{
  "num_hidden_layers": 8,
  "hidden_size": 1024,
  "num_attention_heads": 8,
  "num_key_value_heads": 8,
  "head_dim": 128,
  "intermediate_size": 4096,
  "vocab_size": 16384,
  "hidden_act": "tanh_gelu",
  "norm": "layernorm",
  "norm_place": "pre",
  "norm_eps": 1e-06,
  "positions": "learned",
  "qk_norm": true,
  "attn_scale": 0.0884,
  "bias": "all",
  "tie_word_embeddings": true,
  "parallel_block": true,
  "init": "trunc",
  "init_std_qkv": 0.0267,
  "init_std_o": 0.00667,
  "init_std_up": 0.0267,
  "init_std_down": 0.00667,
  "optimizer": "muon",
  "learning_rate": 0.0143,
  "lr_mult_o": 0.657,
  "lr_mult_down": 2.0,
  "beta1": 0.93,
  "lr_head": 0.00445,
  "max_grad_norm": 1.0,
  "warmup_steps": 0,
  "schedule": "cos",
  "final_lr_fraction": 0.0,
  "batch_tokens": 262144,
  "max_seq_len": 1024,
  "doc_mask": true,
  "train_tokens": 939500000,
  "max_steps": 3584,
  "dataset": "wikipedia_en"
}
Each number is 500 + 50 x the weight over its row's rms, rounded and kept within 0 to 999. Layers, rows and columns count from 0. Numbers have three digits each. The size before them is the row's rms in percent of the matrix's.

# q: layer 3 attention query, 1024x1024, rms 0.0386, rows 0-83, columns 512-543
# k: layer 3 attention key, 1024x1024, rms 0.0383, rows 0-83, columns 512-543
q0 106:532473586452485535441498559463494558532485607460485521479444455491532526531534508527463498480521
k0 116:482534448433506507472389399441455560476546461506529508579540447488482476446513540557519444458533
q1 112:525481428483509583460578475545520534479431476452540529402399517520475483563407429535401524459566
k1 113:531539552490488558445498494463511489522445474487501580504452521464526440561458539541479505511563
q2 101:547487528560500451421480469566469466532528504459479466590522432472517525464516498486470391476465
k2 119:581531507492565377534462467512474457505505518543547508571458503419541531529582481538508622585439
q3 098:454533543540547536467538485581508478550499552452599524477494523450516521506524569425560544548498
k3 111:572543565530572479445547520591394431520496498535599595525459495462468573544534407511548498527485
q4 093:480531497447528484549486503443477500452424493493508650507521480498614541515526399404532522487480
k4 107:489466503506521489555496563487462473575521510575510531462554514502511529518477436425479512567452
q5 113:444544529465502552528480481417530443514422463541487591505465497550604492539478568616522496514517
k5 119:484470492535494601524524563433504475567526476466536620511447457536508456519467525534609484535511
q6 108:452383409491526454467431462552547495481483516477470410547413495527545490516451527575420465517485
k6 109:567469616589540528467434562326529449577476537507535560516477498495514522493445572493485526549483
q7 103:488553528441538542423509433517496554611419595502435526460559485417453413528454355557528548524431
k7 111:429474528467482529519480438388509445466416461496405473514469486495562463444476508519536479525398
q8 102:537530509435391522564500451486593547457517466584499507550413531445475488444599479507493515426544
k8 107:501522501493462418526401540571450577473489377517446527371481576491571614509549414558540567522502
q9 110:471507402505446466546424469493599451550406480519468509472501468526588479468506500536503530481601
k9 116:457518494590565488511564433421567442542554612509445498438545454615514411529497464562556448514530
q10 106:526465497475510509497471449591529497418472531542473537443516469485485478421521503536528481446577
k10 109:554441493535384432580519571477556504509406532521489436482537610466495471435549472545454533547432
q11 103:540592451552541427449504494477527595525611489467418576554481453476440534526540507432496538512638
k11 111:536498475474536472488471517564505556461629485560456490614455424500416531551475477599456539478495
q12 103:462419454444509460506553425505523527574476508485483479453452506489421574504494433547487472513512
k12 107:508540472557388555511447502451502539477493531454555468481532613508534499508380548558523436588544
q13 095:454450479513521532517536561527494391530550475493486449511571543542469516546536567444411530501559
k13 111:549496493508477527492549567571482542444524475429499423451507552546495573482480481451490563460626
q14 109:508522503527560528608490509546502517452581498548455455425522542402474474393481492537527482447448
k14 116:528535458516499548507482549472508451477485492514527547608525548480449565600482524527454395514509
q15 110:505494506483470550484462457461490399501458536487475554477502538394550422307469393504568508435551
k15 119:450410586389351543575533498473539541605525540466449500579526503436493488495529417509487481455491
q16 098:627452481465495533481403409487423610504502485597503560467561526506467421485485455526554446411556
k16 109:551512490553524414518457430528470519490411414551564574458461566453528509480413539528533465428482
q17 105:444585437464489544546472543484473503369449592393444540416489488506521428559503481422491528563447
k17 111:422526499389503544486524453441600480484471568455514485441503470567535383501452485505546542416422
q18 110:518551457525532509522542486484461478480449552573511511500513504377496544446598596544448510526498
k18 125:581462431513565446408457591538487565542428490534512480505550511404403445456566506523478586512497
q19 109:530546515538490575456593530523515537499437522497596491517472457533478480541507555456523484514526
k19 111:557508555496438530544511536513527503601572521526465459487540442454503421555546480510403532541537
q20 104:586490442463452513553399572531571490411554511453465497527501442544544540514525411424421537513386
k20 115:583568411507472521560474518486508534487539511517483487560569521451394494472505470480436483502432
q21 099:524432486552485575519471481507473513485502496502539581497413498535564513508537504443461488570477
k21 106:492500464515568500456524490564413430323505449564476533570399427426592554508523511468530547499478
q22 114:446499421534475454494507529489332459552526518486477497504559607505613498391458511624508591568503
k22 114:429419515520571376518413499481380478512486494497429468681485592422490521460601580572516540525489
q23 090:504467551491587428536454510530464494440523487498504430484430462548556466562529490482441484481434
k23 100:546517499529585434505495462488508625417447482546473518572484481559584517386488444483520528488500
q24 110:478515489489410535532452512529462401478500485542487539481499440464493510512469500517509456571568
k24 118:541506504538489563561585517538455430610540446453545488521541502416511502511518508513470445553421
q25 109:505521496548468540514527445449389519531456497469493514542467462479450539636570464440516522564512
k25 106:496531458477411542495470499459407439490450355558469503518492569406506571544539479509528483599423
q26 105:503542614496451539426564575539470447447398529311535452556525476474581459518487454493520479475506
k26 119:501425548506459497545587472558486455512465511410491490480488575459574456487497513583496450455598
q27 096:567490607603443470501586522517600517478495558555460479444460523507538553521476549491493569424463
k27 112:574434540554512561465483594520506483528505505510593517448550532496529482360486505612373548469577
q28 099:515532540620486471469439427490516512439510509426347483406461529496540577448567500564533631374455
k28 109:533504574460533447484421583503549424432468491468373500530512376478484547420452424456466538538440
q29 097:474526537415451479567499542419522471441612551496531480413565540599459472482517469437511489471534
k29 105:485577527443421536572486603459525443443498527489536464510508590553518526435497428476522491475477
q30 106:484452551573497498447551466569453545465482560487501479535507432585424509512387491536505586460481
k30 111:582388494523435472455490540582500469514558528455520478517414500464522531504486509518509556507569
q31 099:482485520561585437520538580481502527517500536543484464447449460516515457480463464520503567550477
k31 105:557469503465483475470529595366462514508475551443489516485526448519553433484542542517486591582509
q32 103:509565507552522459437556510590463563519448534521575458521517485545534480573536481449478478485552
k32 112:440574528465521523526532435517470533553470522483469465545514420467560465553464559464378511521504
q33 102:460531405585557563479557533575540490451471440474534503458599438507504533468447504553476545538417
k33 110:473513497511468422459540548493510544487563447500537420539401406472431609459581511464446498578548
q34 105:463471506537494532555518664490512445613435591469491558527541501551348517480507574502484452431483
k34 107:440471483525524521609535446561536330550467508421583559510525522594446505504461509426467433446566
q35 093:456557525555477484523419539461492502477528485458598496459477463422467464497592498489476498512480
k35 109:472503526584520423451461489452489540481410475534563460466549506485490508516530511535546621453475
q36 101:559518422597604410453469524444554484496548489564419473492487449528453510506516459485474494572483
k36 116:546518505491537476446430410489443524452459516481469541449496493487455513531579411497599536578453
q37 104:420533561540446569522501525365508507504414546540549604494529480568538509522588500480444501508499
k37 108:535543539412483484491535544384531554445526570473526513479567459491451462444528578533487519560509
q38 110:618537394513532522408412533472401520531542504579454458501374471560582426513509472419457355436510
k38 108:559507466524600488483514503556482480542503454500520459480482504551487537449502465492445474509544
q39 104:386378527395431481571492549476511404515502429513491517529428497519495546440502435514490449544523
k39 106:503406536516512438448492458530500417521456535430515503545522459449535521449500520491439511534578
q40 108:515497556542455468542356595470523418543531520470602485543524417563432497451532476432501441532455
k40 110:487488425439519477612488545389514485512558455476578576461629490546417496518459496484490430452483
q41 119:535513511539599397496435480392530477514513463505481517433523509446531584448392509510548473479612
k41 115:564527460461634457460494589537539455442468442458556457516460452523368487536386511553546478547509
q42 106:501510493465533493601514581553432472463421502474481551527514520509489438466619452480469521553426
k42 108:547513450413572485472466521555561523525433526515414600489482507451397520441490506464469474548507
q43 107:502425476549514468365497560502447478538413467467561527488439510432535582538458519517429456470453
k43 112:491512563519545383454489548523487502478487558452484462438490440531458529466453469504483430528526
q44 106:504556505495492451503528507461565509441535472486559493566477510463525502497509516443441449465382
k44 112:563500531506420477525489499535528547501592457563514459486550539488557526522477543438487407591487
q45 108:444445555497471555429441509468552499419476520489396465557431517436514485469474432444455485399497
k45 106:528555598516423390506425491519538504481497441587401606552543626480484529452531422524529419530443
q46 109:536552628472610537514510445508562573519495528593551439525551454494572423492464444518527548390444
k46 115:525541595517507469495413403453418521502586484529528479529523504515565538516522515489465418467473
q47 103:445422537555458454579519484490573443514551499429545467529512509505520457542437401547564489505488
k47 108:466462558540491516636488522440505491524564491517557554509536484463487404519513500584554536585442
q48 102:411488451505460511467450466482505537474458517348428523437416616551520414481433567461451559557527
k48 115:465504441472509544468515454488446574372507474476466425521421462528488485499495527527439449501481
q49 103:470473408489441504560544567529447494453561388492504534484435496487459547566553532484539397454555
k49 116:562486388480484490487479512533433432442479497518524511495404457526473551473510525424555451582429
q50 111:445483518473467483408619448396599514406484508474584477504530470480397588522514544594523516586431
k50 108:495539479360507450547441386414502597514470488481546550383536490454425538543496379429538488533420
q51 090:548456434481519515521526461509549537475580562563625617429544488578559483479393517508487482470559
k51 105:520473488404557455386503473378533604476549589481463510450511506392468579480465540455531497448490
q52 096:507508554490512429510482490552588483515465439431547532507458444491536428396518476513452526411466
k52 108:511454494536439558505540427506533542563414468467493460517466520516466467513458481461502463506520
q53 103:521455507546452543619516471564467422568549546455480466459432467515502484454464460554440406561551
k53 110:496440515423484457497493512527546412574469576415519435493551450588406477545505419534479524522582
q54 111:504564514483490455483521554532498542437427549425545532525589561434477541517463626504539437467555
k54 121:475552517609475617506428538505362533484461442510471550553511517405520489559487461466509552536640
q55 107:497439554478449454520548456579490518444500437541551482483583518554513520471408557466531591479520
k55 111:507538550476426489500521480567440567432540521480500519452496534497431541565508450492562436468497
q56 106:518536519499439648580486492585515500475578485532542552508416504497515525563409471425553487451491
k56 111:445481483421572480519498516464511514539592444450534598530395632406459531563499474472574509475502
q57 109:550478613521470422508489522527423489422512485482526510518530471497424488469559517517458593581497
k57 112:524465494503525499577481555459483541488518476485432431529598516557534476524479568474522519536491
q58 107:452438534520393469575525425592517601526510520430459463463557564406478503505446514471457463532477
k58 110:493405441582508569460566565475496563409494502350527496613506541474463461463434472558505457454496
q59 104:538433481499589446457555490455617370488518538520517409509478509483486528574502551507515510488539
k59 117:588548485516515412441447426502481494559552509420462412512487514521467444528594556495451484469458
q60 109:475492478484432541456459531513391450579474527509544481558434537485453547491491587441383482495464
k60 110:524513504382441528525501514560521444463504535485508523538470502456488492421516503499464482496464
q61 111:458559514446504497580533495517607534537500461542543588408511410521597504541462535487465497453502
k61 115:415528581533467468523518549412503484479491527518526535497644476477518477497516481437443471462483
q62 104:524555521502546478373504487540527550529549563494448450556428550464530441423567481499497539424516
k62 113:549529453479470446409574460606461420576515443521463439475528527519613419457474563499468445414563
q63 103:529415450488495471554479534514542440441555485401436624521520511508559561506504482455547493453535
k63 107:489518549502463514504416552475545505573406451453477609363542594584463512500540476449601574467473
q64 103:530416523551538540545452507394553464488524618541473523382463423496558510550515475480420517427539
k64 107:483480473479529514505432444423512549542542496593615431491517543497554527481483486438530463426466
q65 107:563387551568540406519530542532545462552499434525416502452465522508525533490404506473552514545521
k65 110:429454468581483521548547493510414523544485439523565489475466524534495495446379482483460573517474
q66 103:514481462545501489488528474544472519576452500597521533510552406605482467536566518483465415484538
k66 108:511513405484611563487586546462513507550516546601475463549443503567475577549506605510433466464508
q67 107:658567502510573514554491485429565488466524518580480541404496452518565545478525423520506464488564
k67 123:586494590465578468490420503441498475439486458502560411436483464411461617552564492513528451580507
q68 105:498545505561580554584457532544508571513420551546499507476495602486400508504555539433533506512492
k68 116:525476416479489542536414449507494541544476470491570449586476596419529473480542477512488467548479
q69 108:511410515540472503435482496496537588476577442550487478401548516451514530499557511523373501497518
k69 116:478566502521458607378562538509416550479608518529505500463608540318505441581553385475544478527479
q70 104:559443436463467541545556478465521538440440570492457455502503475454476525420506440421490521396484
k70 110:440529573464487458549564525518367505441515444403422461533438511479499553536573430461554439485585
q71 101:433489493515554500503502427482502480573469445549542487447511437499563525494572463477566511429563
k71 113:461480526504493510501499508473521503523399485460529513433464472511501534527504484509535419437485
q72 109:488563407515446446505470447405466463486459533434485569445502493486521579484509549539458550440468
k72 105:516445434529603567478532452454486530472406498544453458612465491668491480482544568515480593485479
q73 104:455449493476515584578494504470431549526499486420438549486407533460487550478496627554447504458456
k73 106:544531426562410491518537431456504630474456406524537478506458509540550521435477527592496505493459
q74 103:466380457405524508561460517524489511500467483463483493534490450491389533548564458499512530465446
k74 117:500540528469505502638407519461554463543564554515508468510530456606453508518583436453457419511469
q75 106:456589542602447543480492562503485452578570521522515440636500379480562414519389521475478445476460
k75 114:472510507527407495414517487578530481564520474461445542526624469536475463538508523572515545502536
q76 104:491461553499502553539457487455497528522394472469439531512386420415602465515497443518467496505458
k76 112:519480554533554531469503429436529490406499496503381445529441482537559408427525545471508530511415
q77 110:517466369506633521630489480449414502531491471470498368591454598587547464405417487526388521433422
k77 126:508479497582533570565504416562504452592467406450449539606467487591483434541473539461462489489504
q78 111:530516523554563498490494572567494507544540604434461515449527566499554493460475478439516473533446
k78 135:516466590494568546478533562477506583574423588471454519448496543504559480424541459490459541493547
q79 100:474581426418537526474443548407548459475443530531535532493410436525619560591506476454500381519530
k79 110:499540521495443481569527542486393575455480627539497487447455508519539537673423444432478499523481
q80 110:523495497535500476398554529502534494439585532582596551591475462476555496486527494522451575542480
k80 115:548531451536499547429510568468434451412568467434463553522495489467545537429477540531576531561547
q81 100:568501480505578418519505413484527513487476579466513478490534489493511566513538487550536474481479
k81 113:492564554433569499471467545508502466630486523485489487528509423439516571504469451595406438597461
q82 109:418627542502447428455499505465533523536501510457497413505558524488503503501520523490423588454543
k82 112:484615370469395521518466581505421505550490464522545530460430594488545456504491516459554420468541
q83 106:454411418447528598519434514586485489509511523521526490520483540525376475474443483460563577513418
k83 106:425490531494501493492462502495529445464451469540550540445460523455431538483510528399607566525532